{"activation": "swiglu", "positions": "rope", "tie_embeddings": false, "weight_decay": 0.028, "warmup_steps": 76, "schedule": "wsd", "train_tokens": 109900000}
Each number is 500 + 25 x the weight over its row's rms, rounded and kept within 0 to 999. Layers, rows and columns count from 0. Numbers have three digits each. The size before them is the row's rms in percent of the matrix's.

# layer 5 MLP down (transposed), 320x128, rms 0.302, rows 63-134, columns 64-127
096:527540516460459468520484461461478503496485535503521507491516441516519504506507519544519469491528497523526490497499560500534520485495496457481516491535444485504515497471535503468476521464526494
091:504493472494491533469537511517508499511546500511489460473512511490535504466477487511469503494502485524545500528496493482514515494471470486487468481470501518492507487449432506470479523443489501
106:520490513466489505517516486490499481510499467523551491528520519548478532484479481538513512483481524523484529488472479555509493465466455473513490522559528519441484508481473461474490500494492472
107:496493552503458496540546514487515501486480514488521518507547538495489511510497495512501514527488535515506528489518486477549481571495472488482521497537467493488475498468491454547482549514502490
092:468507518482558483464513506513522509506535500487497493451474470500508488515469488446475489545463461509504492472456491483502514537501526489482472488495486495509529522524492529512540491481507441
103:495524481530504487464497505496483516513456491534531511513475516529515487492503514521507527502484496494488494484448470542498495510545510558444534541465517532494462483475512485503535515503511499
096:479466520482477473511482540498470489467551536523512484453489485489440512466544471540483458531502531545546532507481512504521509498488504460495490521465481511515510530556486505525480534531496547
109:503545481509490478522522506502485463469501493478531481482478490517482486459553504545507482481484541518520517542501546455497480487509500475496502482563484505500507506485490505520542510515498477
102:534484496435503545524496529519480472529514469507466501468485501495518478471508521551468491483505520505517538519510495494540496522525517482467487498499522512479531577487491514526517470464497484
100:479516525536509548485475492522518475484506523491477489496474479477518496556443444500492503510502478487520553486505529472531534466543511544456498499442514459471488505481509484506508484499470526
093:496489481470516502540518475506505465532515497512490504497462467500521477508506499493479519514490468501465477512487552517517513485480487440481536450501494494523475485472524511491469511445491494
108:538439520542466532479525504488516505483502485496495471517458486503493446539489427546490467478475527533493500476531499452550530501541538521489492501511497493492502475517540488531524497503435507
103:528445475491506486543518489489482486476542444503485484529472497485450537485504489524532500492479529547459525513522493512485573511485494478508476498504506493431516523507542430527495504495509494
097:520457537473470480543484508488478450489504508517477483501495472486513491485508505500501512538487522570491549484486507506461510539506497508479550526525556486473473507496515487504511511525476499
097:463491481487506463498527522460539515480513495483461470479509468496489529464517495507497500513440513470518525533464517477489451447509521490522467480494524480539477528504470493495503522494482503
095:496545503517486514532466489510504496527508483508482524486510493472511557525487523452522485496538509519479522544525496481470453484476497561497511466505515508522511492515519508469549455533470519
107:508449530531548471498504538504539463509469525516551504496458504498506498482488471499521517488490509523536531514487489511495530492471521518513541503552501508505470498498514525549524527471484486
096:534526495479512502476472515487484497570483520509502470474489482498508493539511486470515533532447476476485469512470497498534518499530477520532475525518501511520534480517495481512519458480548494
108:517512478494471512512513523487524474519472522530509459458462534495512480508458484549535522576471513457514531528499521479499451508461508502491520513471515475485486493489500484485466526512469493
099:500504487527520513505519515528537523521450508531486530562531501483516496539467469480506531505503504457463504484489471518491464483519519537468489559475494529508495512536518511504523493505525527
097:513476474489506534514487494521541504542483485487523515487491490521486488560508454530518499473517511512485540517504495486462525521462487529531480485494496527525505481515510494498525532515524528
097:529498483516518494514502512505483529458518467541504514500465476494541502524478496509504519468518449483510486519486499487494496540488539492521459515497482529548503508524460496519449517481491525
101:481453456526465483493477499506533483493521533461515500499507535450503459481505514503448502467499453536504495528496484502478511515481436489513486493476516544475508458489477525483496489460524529
085:518493521477497497517490495522520500519477461502508533548528502554522488526542491529480533477502513510493552500498456466535523530518467569497509502525482484520498502488520518503470517541506495
096:504488488527475487508506460474508519526490443462500541508513500434468514495508446521494514519482501528469507506495505537488440486526486515537506495505532521504523503501515487482501522516527501
103:474533509477468525490480526468552514492494468527494490492473466529522479519528515489479493520480471535499484505518537505506513494503533472542479479508488461476538500491502506481477571482523458
099:491462518529491524500482484453518506486458516491517529519474488510448501525517543486504541462495468543546493475495531499530476488483491528437526485518511448515486511527542477540456481525499547
098:497483454507498536477478455455525519504527555475505479493463502522494503518460481508514509506473514495537488477499477521517530484536497514495501533487508510531488485472553482461511500499501496
102:540553491513503495455510477488524500554490512508443507493498452484516518498508495434526510505520492432526473481524468485494469533490500492510540509494534500549500512543505485495489531486509467
104:512516504495446507482430514507481470514470479477494470475518513503495507517522508517550458500493489473552467543533490484510531505516484484493546495470510534449495511486513500490491512516499497
105:479526480489513471505457496518488540521515522497477505536495505518509498483463549469453483523508483452505471521508508534519510489470505515523501473532484521489534489517497551502502512481482533
092:513526461484526504506512514559473463532467499459495464506476520534467561514495506507537476486515484505479515523537534507471463478506466525472542520476489462478473489471496477478550488501460500
094:545538501477499481529464499510489548472512476527539519589505530511486503513511466491457509489528506452447481506490480480525547503468489517495475502471552505501485520483508527480490506551504486
098:523503469474498509505499465482544505522464521494516451503521538498550501503510480489527538500514477474546471472484457502552550512531515525534496473489460500513462511517488535491455485551501503
107:511501500527529568509512511509523486507499500465507526493476534471555474504458538501528471514492519538470495512514521468541505487512492482476499483474459481483470521535472511510483512483472511
096:499447480503506463551460535482488514498499488477523486510485476511487500486468543503517529507522452461480499486515462508518499510478512518533446515474518472509472502494520552515512562501505529
102:480514513491467511469510517532485545511524478531503517539544502523496523515500506500515530464508501507493533507465507537451517512516574468499525459530457463483531507455485429490517536518504524
101:525491473503525506482496508524475494451493506523501484484519501495539481516448483548492515485496533512518480522486497446483546557491509473497479487512516460495497496475472489490520503486484482
096:535484516519488515495511529507523485498487521519496528496487524487483546495535479520493518511476467444534514487485490559541514457518487508521503515500541495555471498452528511485472466509488533
105:475485450544517512521451555485547490533502503500512550512488497496521465508476477514423456525489509476515500477504478509483485501484471493518549527487466440486521482498501514486530514487460479
096:516485504456486508524491529493546502508502533515473508517524495468500489517498509491537458456490509450501524497512508510478484501511552475450443474521501506535520486486462468529507528476469501
109:507491505487509486470538481499487466523475475489509531467470527528484469537469522502496540494473515485515476514537495504457480492518477500467504508485483497443479510530489465502502484467502466
098:514516557473529514513521523527466507455490484537511481543519471465507528509536507492486518491502468497545438496496519524497509534532541489520503473489469478485518523462524519513530529512511499
098:490457475516500492497530520498526505517443453484517547510535531505530494459512523542527534454530506473509502525491500528488501486546500477485492513491507496531500499532483482469510513496479493
091:514461519523491478502514495540499570516475491543537523497493500521502508508488492457498498448527498481454527479492503551515494469496516461490481516478544525469460467511492531485499483465524475
106:485473469510498504487488531439468516538487466498522476515482504501496521526510474528491513530529491526543482511529532496486473490533536521499536462530482465520511500489469525511508513520479510
097:528550488509536451478543486486501552499461502503466531509510509532488498463484520538468498532510494545446507520464496493472484492486530514530448536520471467498497538482493485521499498490527507
095:524482496450531510499460515539507478497548534485475512516514516537542504504520463481496497497495463469498509482505474531497513504500460502477486492525509486490464514553456511505495506526454512
101:494533492482511483511507453496502483463499491483558487524474520517503521508555476500471512489468485446486452486487482501506464511537517544494548497524463541493501492525521501497516474464527495
100:539458489505469527492468534468504517537490490510505487540502512495494511535485538496537481557483499454491498520487519512519497495538486471469550475471492485496519485522426475485532520518450486
110:507471542526503513500507440496525468477517483493500491557471487519493470493525465523541478462483545527508516473494484448508492485507467504500494519512535481470505525450505473495543481530473486
096:479517516496530505528496504483482488536483490522496501490464517518517488553506472521522516534510485512514538471533496494490541467484517506510535438536452473490531523483529474494498500489539541
093:498472492506507501515523533514486532484529517459481542460512487515495481477516507462500477506497507502486480514471507489478500491553490492532541519461499482507529476499533465512457506503502497
101:464481493522509489480495538505459533493508486518522489514558501515493486478453493477514484521501488503509474436499504530519519519522498549476506504495466474548491504532448450517484510511503502
103:523488497501470561514474508508509532528481511515518529501507527490507481491516450488474516484512480502456516508507475476439500513504520532481516490498504517520460488497517512482495484510515529
107:435510548464484489491484489512488529517509495486494460496495514441503510493557509507486512509486498520505518494487543497549511508532487501458544460489449480500494513463503564512515468475495524
098:472511553554460497486549511518513486502571491504455474518517498567514509527538535489515503516451525473487483486481528502508492483516561485468489506500524477482502509494498537516484502507522505
099:546506506490479520550522533515508502524495501497507479524522544529522513511493503517537453515527499526463544516486487473513532493466494522477536506524551496540488535541480505493497519525503522
108:541476526494537518535534500518505457447477513493494482514531458558503502468470487473486482502500486500481524499483482488460482478472462476513537466510472492485564498490492470477541493532511502
098:519459503512468477541488474458511527514532509488509494524502503494523505486473527491481462514499518547444494475498521503509463483509507476477495471478514491468496478471502484495484529493460516
104:504481482528473495464558529527512526518512537518541530496459557506512484493516498482525546553503461464521481506482499490532526557534542514471484549522519528480516512524513482466500478540456461
102:490488514509559529526519493467476492482484488497484526517468511531528530423530503496494483520531510547486506504483554504468518512480479494516479489493451495473482517498481506525482477493486477
103:477463503443458519506494492498547491554478491482508477483492500508529477505512491562537515461496473455507481457476481475523538490495463512504517499462489511498488501485521497476474516553481492
103:502494535512489492451526497547487504477463500489506491479499473486479495514484500498470529500508539506458509507506473484522454521519480516500531479454484537500474465464495500539466484473503450
105:541540488511540489504482514498533506540496463503474485527469485458487493459526470505518496492510564475534541483522528521513508514494519502509523501524471500533530472492543546461476476505501525
096:501488503511486494455554537463488501501551498513486480501544516429523515529544507449485497539551497457480491496513538506518513510506477523500496460541504532494543543546493553490515503470516477
106:505488492459448500532526456480461507521506502508447509514541460488505509510542495465500516521486450509514505499507480496492482507450509508493496520527489495501474514420523487509503509484505532
099:468474474492496523513541478527490483510509489496498484502481487532537520532522500467542518506527469509515512518468485479487516517551540515490545534510561463514482471541474493499478522480458500
097:506473527497501476529460431533447546519483537504489498493537538485478474511537492481515494518518476511467472502499510501456520524484528440472483503554505483514536504542504506525467501499485494
096:521487531479505534483475507508543489501471509531500498492497456507511480476506497532521472565499508488493498513476528524510484513507488461496535545489497510505488516491504511476477494486549513
104:525494501497516445513504492490471463510455502506502539505529485542536508476458487453485492469494512455508485488479491538463513481493534537508497467514527484528495471551525499522480493481496530
096:517497511494497517494522536516500518533491463480496460488468561467496505551513526496481521509485469484490504516479542553507539462459524476498552504477517489488464480508542440495485490489492532
# layer 5 MLP gate, 320x128, rms 0.313, rows 64-134, columns 64-127
093:520523542504481510533492502510513518476454514482482507505505520494492486526521502502530520492508558554464502497455498477484493503532527503530528547540491458479502495492547512482567487536484501
106:488492556473492499530532550481462509503476526522507529491547442496498483482533513476500487542525485517551470502491465532505531462533502520491508435469500508485500492523470460504471489489481519
107:558516515520481476515504479485480455525521514482514489535523508485472516501503476557551436530470514493497498525505521515531476557492503505510469514482508463526518477475553497524547490498511530
103:531491478462526551495465524509500534493485507520469539502452507471467523465488487501487546495495504465517441495511495504517485520544516474478500528481519521493529496489482506562523508495500514
099:525520504475505497515473461498500494449522498560484500487528508524516478499527493542501518513490479459483505548497474504470506508487501510510446533499528533522480502477478507518518510550458494
100:513493501516494519497523497491531542505486459491512538466475492503457498456504505544514502558497514544483472508509514530506518485484517482485497455489537517516497551490525507512516487474505515
119:501471546550517521488501498455517504510490469502461449519493525499525515526504482505489509481483532537507472493490526498449485485532516496487505530472453505483484503512536477514503485523466513
109:497464533540506481480506497517516490499463464490513501492495446498529500546506485521531502483473518511463471516498509497536519536465482531510474476507486474510497459478555497460473485532499484
101:474539459485514469533486481505488496521512513533493547488501514554482516485486512485480521554463518506467501533505496537492459505480493535493473525484491485546474471453522462506498468492486526
100:523483470482504517496432455503492515482517528510484510438498483483467482479487483514529520475502508499487539546518515526471507453498524522511513489533472492463496499483433485484501544504496497
107:502482506476531535448536500466523543482480548527538491507476474523497465478482507462491490511511473517497504522481513453470442506503469505472467490528506478555465518472521469512531545485484471
095:467478533505476498465511481541497494516520499497488511482538499556486530471504499526489505497494490531504495468501495467455523532490478504506550518454512486462439498558539524528500516462523482
109:490516505550498524517467500494526439479496514476486539513523483513487490474492476508494490462500480470502488497461497517515465460480537477495508484501516544512543478498530493509517489497548519
099:448491498504500460456548491517528503536482506495502487545498499479489523533457512476506565471498513475479509487517469506501485468514467545531458447533496462553474522470514473533508506484453463
100:487525497501526450511457519491488556505507512546478485497525506486540465494470485520520494544445476498479491510469516472455515514530512498507534549503519484485514528538455506515527489525493493
096:543516513529453483487549517451512519475486486467503569553487492507483497491527501560523535498508497518490497489464504482535486462533497512477499508490512427518551513527526516499525496512519490
099:486501440486521528475489532529468468482459509500519518432516476493498525475500543525502478473471524456493494503508526518486545482477526498457533518476492501493489473495520525514540467503516476
112:523472481510503529480531510485526491484493503505479529461452470494466484452482538518446496504490504478497501500483488508497471474463550482497503536482508488486481511469515485509466491508512463
103:537492513526505519552527477549530456532484531543505504550524468485525473550525482501515537467478467480494531457498477472461496522487540503498485496530483496513500493522547488505523508496511503
100:488525548511528485535525488547530534501533506462505551512499479446509466495502493485461517523505545491514503497542523500475483493535513552467541509501503469512527522509494528468480510495498505
105:521467487475494463512517482467491514547503462490521516501564496507498504481477533484463518537471512508508504477542514464516469489523499465508512535482464441497482500525551465474545474540505494
108:516537473499480506524450511544493493472498470517510529513469514450504513486499559515483496503528491464496451476540457478522487522475489478510514482459521485489473464536492462524477488480496512
102:486470545508484519505506459497491544502512530481478489498549482473517493510481495546488467486495506493545492482466527575499481498492498525492526497529496506477497477456525504511500475521498514
097:542428499494503525554483515520460473493511510476460519462455522502505504482511472474456498492504488472512520540546530523486522525488472536500497507508560529530504469494516498507504479510458514
103:498484584493509496489496509515490534501516499481519472507460485516527499519494453494508505498499464494482495469474527524487484536495450458479511476457520511489567472502546486497480487464494539
099:516512506497460514494530479482525500508494523466559504536470537486463490540521509510471520502547484497533437467486508529500492496498501487476510484499465446523512511520541508544475507531548513
102:504479507509500566490523486456494510494474533532509469544519533542539519497509512532525493524489523491499509493491511529493491478536465546469468484521483497514538507475559528485468527484554524
099:519570486499485485494501476513483490475502462479491494480466490526474514512522480514491454520465503540542496478517478506486501498470489535544503445479514497525483495491537505519542458506507528
103:470494458473465513471455471517488498523507487468501506535521490529476498502528483505488505488514537484481518478535486462532539497506478480464518492470557498559481525526565497489466544536475517
103:519511500481507508467500479474501503504486517489461527492473528534514501503483525488495541516504526488457474474501517520508511530512566501490491477514503517480421516499501478516520483525542512
096:508547493511493503513501501511514502479457497501503519506527509544501503532513487515487457511501484522478518523496502467515518479471523532509500499477498481531453491492512477500508535485486502
098:497424535472526495454495501439533507546553511498482481478517533477497516483468545536537507491502522483542485504511517475497539475523551524489475512471484506491544507499541480489517489503462483
089:503519475495478444503473469504566546509508498510539507514507560484549526530484490492489503483480506459503490491496524478507504489525491510492509495512535529495512508508521523492506510518508513
116:467496495523473452537457488497515474510490540452498481499494463486466508522517504499511511491429526459501466498494473480493501539451499461540508508493527493541565492502494502516531482531490465
096:519504483484507502505489502503517443531459479482498472520506494526487475475504472501504493488488502466510494472498481463467499552470455485510507525538472528494487510473527505469452464496542553
097:511458504547520491542434523489509489458492501519497467461501471517493514513482495474499472510542488463508499505435504532464465512525452492492502495505491522536493513543500521494462499505469461
091:483494502475494490491492485467527534505502476450542486486522477534513491464455538478509523526501499475492490475486478548496556487547493515469475516458512502510521498481545463481469513502518525
098:477466495546497530509507461475461512496490523483494522481533468532476528488486496471512482503522480446492536575502504481500460485494452512537523507502507476525461458508498487497475500556482491
106:502480542464516509499532513553480484529503471525467540469504496527485511469498514483540509547532499496507524513503516499528494477538485501510482479493496480493467544462510503526481474483534516
100:498541531504532515466477478507440528520469512472503503501507489489491531499520480493505486521488463507526485500520533491510581487472520516525521498502471454483488513494498524517499493476548470
101:467532484524493499482467491510443511515517507500442548512500520500476497500503489528536523526508523506549495486487565473482527484504543493448505510491508535537479561498497512492512488503490492
093:484479534462504502506524512534483500488494538519523515511489439528436500477510488473551485500450500441488500518474486503467524468467531515500479489437532503531512492444447496503502482482470481
097:516504526460511517520506474513480477504532511496493489504492508463464539496520493500514486482479534478518475489517503520505518452483487487508530507523498500472480450487468488515492508487501481
100:543493483472486489512539511527516487536479528504543469475459485511524548545462580479488526460516517440505510464517472515510489510479463501517475448455493454520522487522545466502522549508502507
092:509522507515507534526485533501522455510485513502487480507523513495460505550489540489508480476506497462474517475529461463477477523562475519488478507454487510492524501486524475525483494504493517
096:470522522514491519501470515494535490490494492480450498513481497531532513547455499485506457523514486520508518543513494544532472520515481521529495512552478484506505520563506496474480516555502498
098:505503453484532517492465544494473491490503501479540494539495485460509500525548546479478483483486484462507527509456529448502550486497463481492466509491512505527474524502518517499491469483469486
112:515516469493495484534476472454509489459471501535495489513489456519485485515509460542512505512440516479485465521477488509516473524484496532522528508534508526532497516462516493518555511507499483
105:527454544532536547512504523505463445499491540521446516502470488477497500548486482464476464509448495446472463498468453487455507515535487524470520516449490540471478482514490488513488482464494467
122:501537480524497520525518523519538484466516477511472503489506498498485487500491477505475524481510528506522463493435492544502525464497490492495494503490458508472464475538563505508466540482471490
093:427471487501505479526499498523506478537540494476505535490550501521495517498505491488456510456486503519481489506508467487520547485485529524510473510480492531536519512471497478511520512490458483
091:528499484500482477525465461525520533513525457465483512536522498506506438496521519484527518509464468502486507457499491506472508488546567495490520498488515481524474492443521524508495518523510500
107:559481496476512484512450539510489524459434478516507486502466472522442491455488523479486452546481536497523486525508473496518508523502500523503502491490518468528506503486501502457477511509503499
099:562480554499548494513475499536506498528479509501494500504491496509466518510511516556511472532500539537504503478494455531493542485507505499511511518495477503459493503533519506526463553525506513
099:470480533466488511498497507522557477520514483475542499508524510525528539504487493431467500549537520521518532496516484490495496450516444467515455537454495489496502496525460535500489522528490457
089:514486506518519488489521506491537462546490490519461510537528468502496492502534469493523539534507477502494489512501528480508464503481505494488491521547467501485491529460542482517460462541517529
098:505518507494508499511502476497479525510479504508478512446489472516520505490526546481464517543522501519498523490515473523466480491498511506545502561525516514536453524540493506486519529497455478
097:555487533525530524510505517486511527546454515505479494503523512517462448512530500536528529488494479472506503518528511470471518477528528500532486553465503538505456525540510493522485460513471538
108:510497516513488491532482462476540515466492470520550500505510491474511471527501499509486515480473508543482534528527518450467464515523536516503503502527527566497477497471508482506516519519465481
102:494520485518495509473488494461533484532427434511475476500532485499513502487516474520448470485489463485508491468482450482460504542500480496509537457499488466491458541468476488505472509511492499
093:509521509524494473503502507498475548507516491446520424506514504496462523505474510546488540503488506512479518474475464508527511494476466481487542484569509522539523484465488489536521521480518511
100:502517521511463511521489470541498470511462528567515505504550520552518485524529474492513507504487461495482490507529497524519499539504504483474515498542504555454490539489517515499506501519544453
098:501552534498528482566525548464527534474477504514511540535470525487560499493473486523492504482544500487495517479504473500503492528504492526509532507458510471538482505528481511561475487497513500
108:486485527505482485478508528534512513472497498487435464494495521538519460431521474473507499530489501509475531554505507529507496518559478508501488489512455456500512492494502488503497539540514471
099:529530510504499497506469514548522488472455526518494487483530479537515530472510501498485465485489498492554494523523464492526524507503484509502500495492475522529516455473522470533500529474507494
096:532506511502484479512576519503501489502484538544506542512546490496509474525499526496490510465470515489505485505518523437485503485497477505538510485510470520514494485473474519467520509539499509
096:494544443475488487483518479501469542575495488511489482519541493476536524544535512487523463497498526513538461490518458531481535503463516518503505534518512483517456469541497529529522493479497490
095:511484503511487483529459465522465509528476523540496479457522539511508494500541461482491515517467506515485500521516494504475513483504520502499468493519483470500478471522487503501466523483442490
097:511548535509489490493540483471500561514508487474499516496466538476548505531488500477492531511495538515524501536522488525466542466488482517492463480514504485499482492504490504528544462459486526
107:486490459531483466548471513478553487469514470495509518498487513522441512485547496514484523522437506506468493462503473491475506513496504441533475527490494488526513480482482483475548492464495523
095:492468493505479477497502503517485539512504547518490476504483522509506491503510512522525522492496543483492588491518468480504540496503490496469481469474534531561471527475577477525458557490498502
# layer 5 MLP up, 320x128, rms 0.32, rows 64-134, columns 64-127
090:503473515511471521508518513535496504487472534514504517452492505478515456494510508496549511488505544510474525534480506490489453488520529521517505508539503505437487500498507503497558461543482486
105:449530458485496489483539529523484496509497529504471513493539478511453489506481549495495493498492500519526528542519468506506491463548466537502501456459520502500501513522491536486485513483512516
106:494476483471527477459463498473493513559507538501475502483505499456512537491541496482460438508489481499493514563428520497516528471545501498500503509469525524532499525481507530500518487456492517
104:514542520502530536463475531523508496468504478524514493522499533533467475474511508517498524465511517476496486515522518497532496453479507453481464511490474495482505486497470520531509478446512531
105:480489470487552488527524482484523503489460508463516534524497508508499528511510517469502487490537491488512540488481485460486482493467485514527487502513490459526519492549507502481503461481575479
096:456505493453502494485515472462543501504464474482488524492492477518463488508500553507517543475521450469496482477512522478494517509522507489541572478510500509499514499506481552538485481473506476
124:508484467471493522500512472516501482498523468534495518518539493490486469504474500522484486477529516476489496481512504494533528566460532492524509473506483502448522473504439499500547472505546492
106:505456505515493470505505479520495481487508488508526501476478463504516524550511477521531487459460513496484486539494499478520517539438462507505439464521518480497485453492506509453468472520524483
101:530476500479493499446500489522491525488491495491543488532489501515482449456482511494495509527516534550518479555526483477486496449461492473466470452520510454487504477512510465509498473506507536
099:506482495461523548439461481496506527494485504527468436542535498528474478489503539527491498492510544476506498469482436504475460507490507497527496502479502509491491483540479535475507488526494514
106:491522532455512520495505467516514499477505494468523471548503494473522513482462535515509490487503489481524540509489477522451514480512527504517504514509495491515432486509500543528495472446486537
091:485505493502517508500484486527471481499496516488537539480508529510539514489520505472536463504473512508505470484495480452469495496522500488453465535533519446523529487502531489489509481458530532
111:511502479530474519493524530456514479492509526498494471509502552487508498512467501523526499499482480522501497523548533446528490460535451489505487510479505514512502515483461508490548480501512514
095:487531511486475468517451508517506511482498513550530513502480527512511467492525509558539483499526520533507515496501537491507523444494514483490484473477505482498466468514470470456475432480479532
098:525504477498526491533497531477472484519498455473490460520517470524519454457428461483467481466462526490543547502507547480466490522504469526480521530525514467472487470535476484511507504509483466
106:460501505490462510526508512478507505508524502509455503485521502476524458496494503513508493518472492520475459519501462487501499507509494546479496559527483515554492519507472476477461507509560505
094:526480529493539463475499500519511537467488498506506535491534523521476505469526514493492487529539493513537513563537494487469524520523469500500528466470520521470479481484474496499498529485450481
110:463492477519528509448483516473502524454488510488478485532505495504496516467510561521490472503527514522499486546491519455483470480480514491519512531496486508486474506480520485475516504511525501
098:463503461515467517530450490517490497509535523517521475476496490451492472496539490541469444498513512472484512509523496460517568514501482468557521485524497499472500496481504526510484493500494497
094:478540486493484473490516531508526497509504499498534525503511493486479532570512522501486491500503550510562471482536528516504486502494521503458446504475516479527493477509494511526498498531496501
102:479472482475513462528517500516470469519520512506525497498532490489482502496539504504539492591500524511504473507507503502446504511523501506465502490482479511435502547461502485479468492494506555
095:497546514495517488527525475516520518510473465512492492495526516507499521529468509480531547465497508515540491513507490482507521488505529483534473474480512553515481468514478514478482509569432477
105:498480534477480523479501489506514554492513541494516488498545497485509496514467496543470444498487514522533474492465522575501508499500488495499520493520491520470460495475539498510476480490529501
093:554488451495541488510462531538449499507513512535472529491510528495519524498472469512515487531464459519504455504532528507515521525490496488492497507523527511501478522483550529489498537524521559
106:508522495527537498510496538527489476477506480514498490504500509460493468524490546507505512454493479461535465516474513475526507545480541524507522471533518556522471485496464494487518435547533496
096:522505552458562498509505502545504499500480484516454536490496505508527498525501509510505512477488537486473513519528465475484497486451524536511493505478523533456475493505469526469506489539490495
094:480540499496479532529461539478487485499490484488516551450509510477494506513488486466478571509550504490464493520525506482458503541486499499474544517507497490479503466530501527525520494502441511
103:507482461492522565505529489537518495529519509501453482486515508515494536477489501499470502487522491506480460494522530493496534490422535472470508500548496535513526525501529473503523444503494518
107:501517462505491509524506545505449507524507518495530552483492480514457523478490500498542483449496479490539495507470494513498500504482480545509525477487493537478502503518496524545495458519552495
109:542556543473486535525489513523484482499508538473498524477518506484487494516515518504528454445481535541497509512481542510505492475539507423452532506487528502470469520456459513536533517489473509
091:482487532505456549484523521551503459516529453502511502487490464475494515529501515506448509533454511455503473496496494532501499518488538469494520506501495518481530498489509485474484479467502529
100:464484528503487530519480520550525487502526517462445515478547470488491521473488513460546488497508489467484521507460479486445479475527494485506487477491511516497484468504513526508500517496502558
093:452493536460492482520519517522479475458503477499543538484501469517500562502543478513496436488459489536498523534477488470458479498496493441472528520462494512511477496480478447477484507482511504
098:496521512452513439519511474481515537492509476517528456455528489513537476556531496512481479452494529465490510459493519500505519485531487504502518466504541477459515497483519493488459545503474508
103:505500531506467533471523500517541524529522492523486501517518485484507502468501540528527481482475514569527494521495482487531484499494513512552505467504458535490535488521509484514544507491525456
101:490524504523540534525461529452486517504489480531529489496464451496512521544491479448492505493524495502533468495483500517479481491507441508510492490506478514483500503522482542505497542483495464
084:503514516466500485482466492500557515508521476450487480529532457535494508469447530518502545550489486468489506483467486540502528476565469522503497504474516505519513516493536437506529499455487534
094:471526570494463486517516470495526528492514566495491497520438495487531466478481495468449489529535455468528480452504519479511477514473465486513484489464495466472526528476557500519509489480530493
100:512495479520475520475519528564498515553467517520501508493429531548517481477472469488528491498500497505505504508478484486510510548481464474521505508485517540468463532461475525525483465486486513
097:492493517513467459453546477509525464491493541529451469498523484483491475508442478462526501510520502485525440515495562491471512514524527487478549503526480498467512471488476539504486532514527501
107:519474520498520490479500525487545497488522460463455505496523543510504495509503520529503447505512519485476503469494515535488511569514542491523492520445490508476495455459489467496502480517501526
101:506581466525498483471491472510539493530541504502472503469474515515535432523490504522518496504536507509500495510517498473528497505522543505514477525541483513527498538525503485510497492502525507
097:516538495478492489470531470506462505501523472557464484549483478473498497474497516479503510548451548501453451483482484491511493490476481507489518494508496496445496494533505492491526518451524470
091:477537531466531494481482510485506541481514520523441504509534464509505479503523451498488517519519509521527501536500504471498494528529477528525484490504512529516489521477469502451557497487507510
095:513541516552525551526508549510536461510477520487522476491489525498484539559500505476498484523502498469483521453503468469494485502537480484464477503488504514490515518473560495500451507512540486
103:520483503462506502463486486445480515487538520524505510480507495432485476465537485538480517478489520512547470478478502484524505481495483499465504464502537466502484506495509505547510517440498495
102:505543511522494488482506509477545502510525478532514497496508467501512508463494471462535537486477485531512519499485497500552459535528547470488468504492520525514509531532575465479527523474514527
109:463465487495502495507484543491501516493536514485464485499531512472463538489465530524520492489523527520493465530512521472536527488478512450525468526481516444537546476477492502509521478523502506
105:481522498469516524521521471492505528470479503497458540513517432452519520487502501514515501477465528518492482489535474516501523495486559502521486511475521547494530493504508521491472522481497503
106:477521524522512479503541504475486473524533519472516450467479473514522506509526508525483501436486562472466502489506498514467503518514560558534470455496492497544447493482535497485490519523505493
094:466509493475472528475537519497499513483464514491495508493533510474500504474482495514486493501446506540530476512495508481557487450518489489463453526476505510506486528529534516449508454505478477
093:498549483506486472492447495493504493474469488486504470526498457496459474555493501520526539495502483471445519493494496499532489535459504495494498526502498497521519515529493517500510499538484503
106:479510480473484467520482513510506553489487486540503473511531499541518551511458480526486488482484500535504528512485533496542536481460487460545512469475493542476504515522502488500533520518477508
105:504518549502504497462483495493458496487501509552532497529466512510510530487490506502520500494519472490493453517479520513496477492516497500443530473519497519483508496487537479452497481487485506
109:485537482440529486506552547519505466470471453493507459500496491460505485504528493516497509474498495508496464450511481485473570511475511484518515473503494520496455469530489493489550493494550488
094:522502466510519489479467542478505511518474513488496494473507478451509536493485493517470469516482546510531506486502479471514509511489438480517530481493508494485497512496488479476476521524481481
107:513508508527499503470529523485480491479509513518489492517490513474500478474485529488472454505520558495517496537499486519475458485514504522531530550498490472467459467497484551470500465487503493
100:473533507491464448501494500535493499469493464477523490496502519531511545508479522519498505510463464465510492498505462503521477501488462527498500447530489453499496493481514499499511551470543467
112:523498517496491496513507480465521476458470499521516473504498500511464461523507465518499494472458495588504512536511496457503474514489505524499493487551506541497457533498486484540530499529455513
109:509482481510482490551466490483483515475514478480504495496490470555537495521491509516486540513521523511482500485474562489494506471501508499541519529462504449509462498552507488506503501500506458
101:534505520530478469491525485509558514521489463482475454486505536520519473470533465493489529515517481476518534476445459534498488494472485504535496447475490505495523489490475465462516492512544483
102:461559521509536498498515486487465532495517456467487506507489484469494555489519494459501530485497499524521495480519478521503494511505560504507433563488474509473524521518456545512512504469531515
107:549511472567530487488500487467526545495498493514485479498453548464517524497459496497491464475488501497495484507475526515478501475476508507534546490482521501521501500528494492520501455475523472
108:551473484478443543486490507527482492467544485539539506495509483509527475477504529490475472497521495495531479498434471495475519565510469521496477512453501563505497471519476507532498484487484511
096:487538496528474482482453504521530523491465540531503487483514494543544499433501463483497464496514490505548539536473488492491499493527501532495498531506459519509511434460529478488505524465487532
095:501553456519494448482484492533500495510483470517505478521514491457492504568466490504502486513516462494506483498468538511557512512516527461480523542476540504482463538525495486541489471520524506
099:512487484477496536496502498509497514469489518488525484477517543519479495518524472538585497485504502509537488517546475468477507506502502517500520546495500516532455475501494511468507504533500460
091:492511487526502501495519534471546436487513513490490516524514505524495507505452543498504507502502545473525540498511567526544515515487505510518497498479518543548511530493492505502523498539541527
092:537534489540485463519504463483490502492499469523536511531486487485501477519456494482475501458477491539521494491510489501467502471489474471490507486468497449451492514523503499504517481440525469
108:485503499511513517524493518498499547470492461494542451506470508492508500496521483477495536488482509532458496477474497467503475518501509484482459578486501486489448505486487518474541481480471465
096:531534500514517484466546494520459543538474492513518472516502480498481493532508493508511533490497533469485546491530516482507499489516556488474479532543511477532488529478541424501491498525500543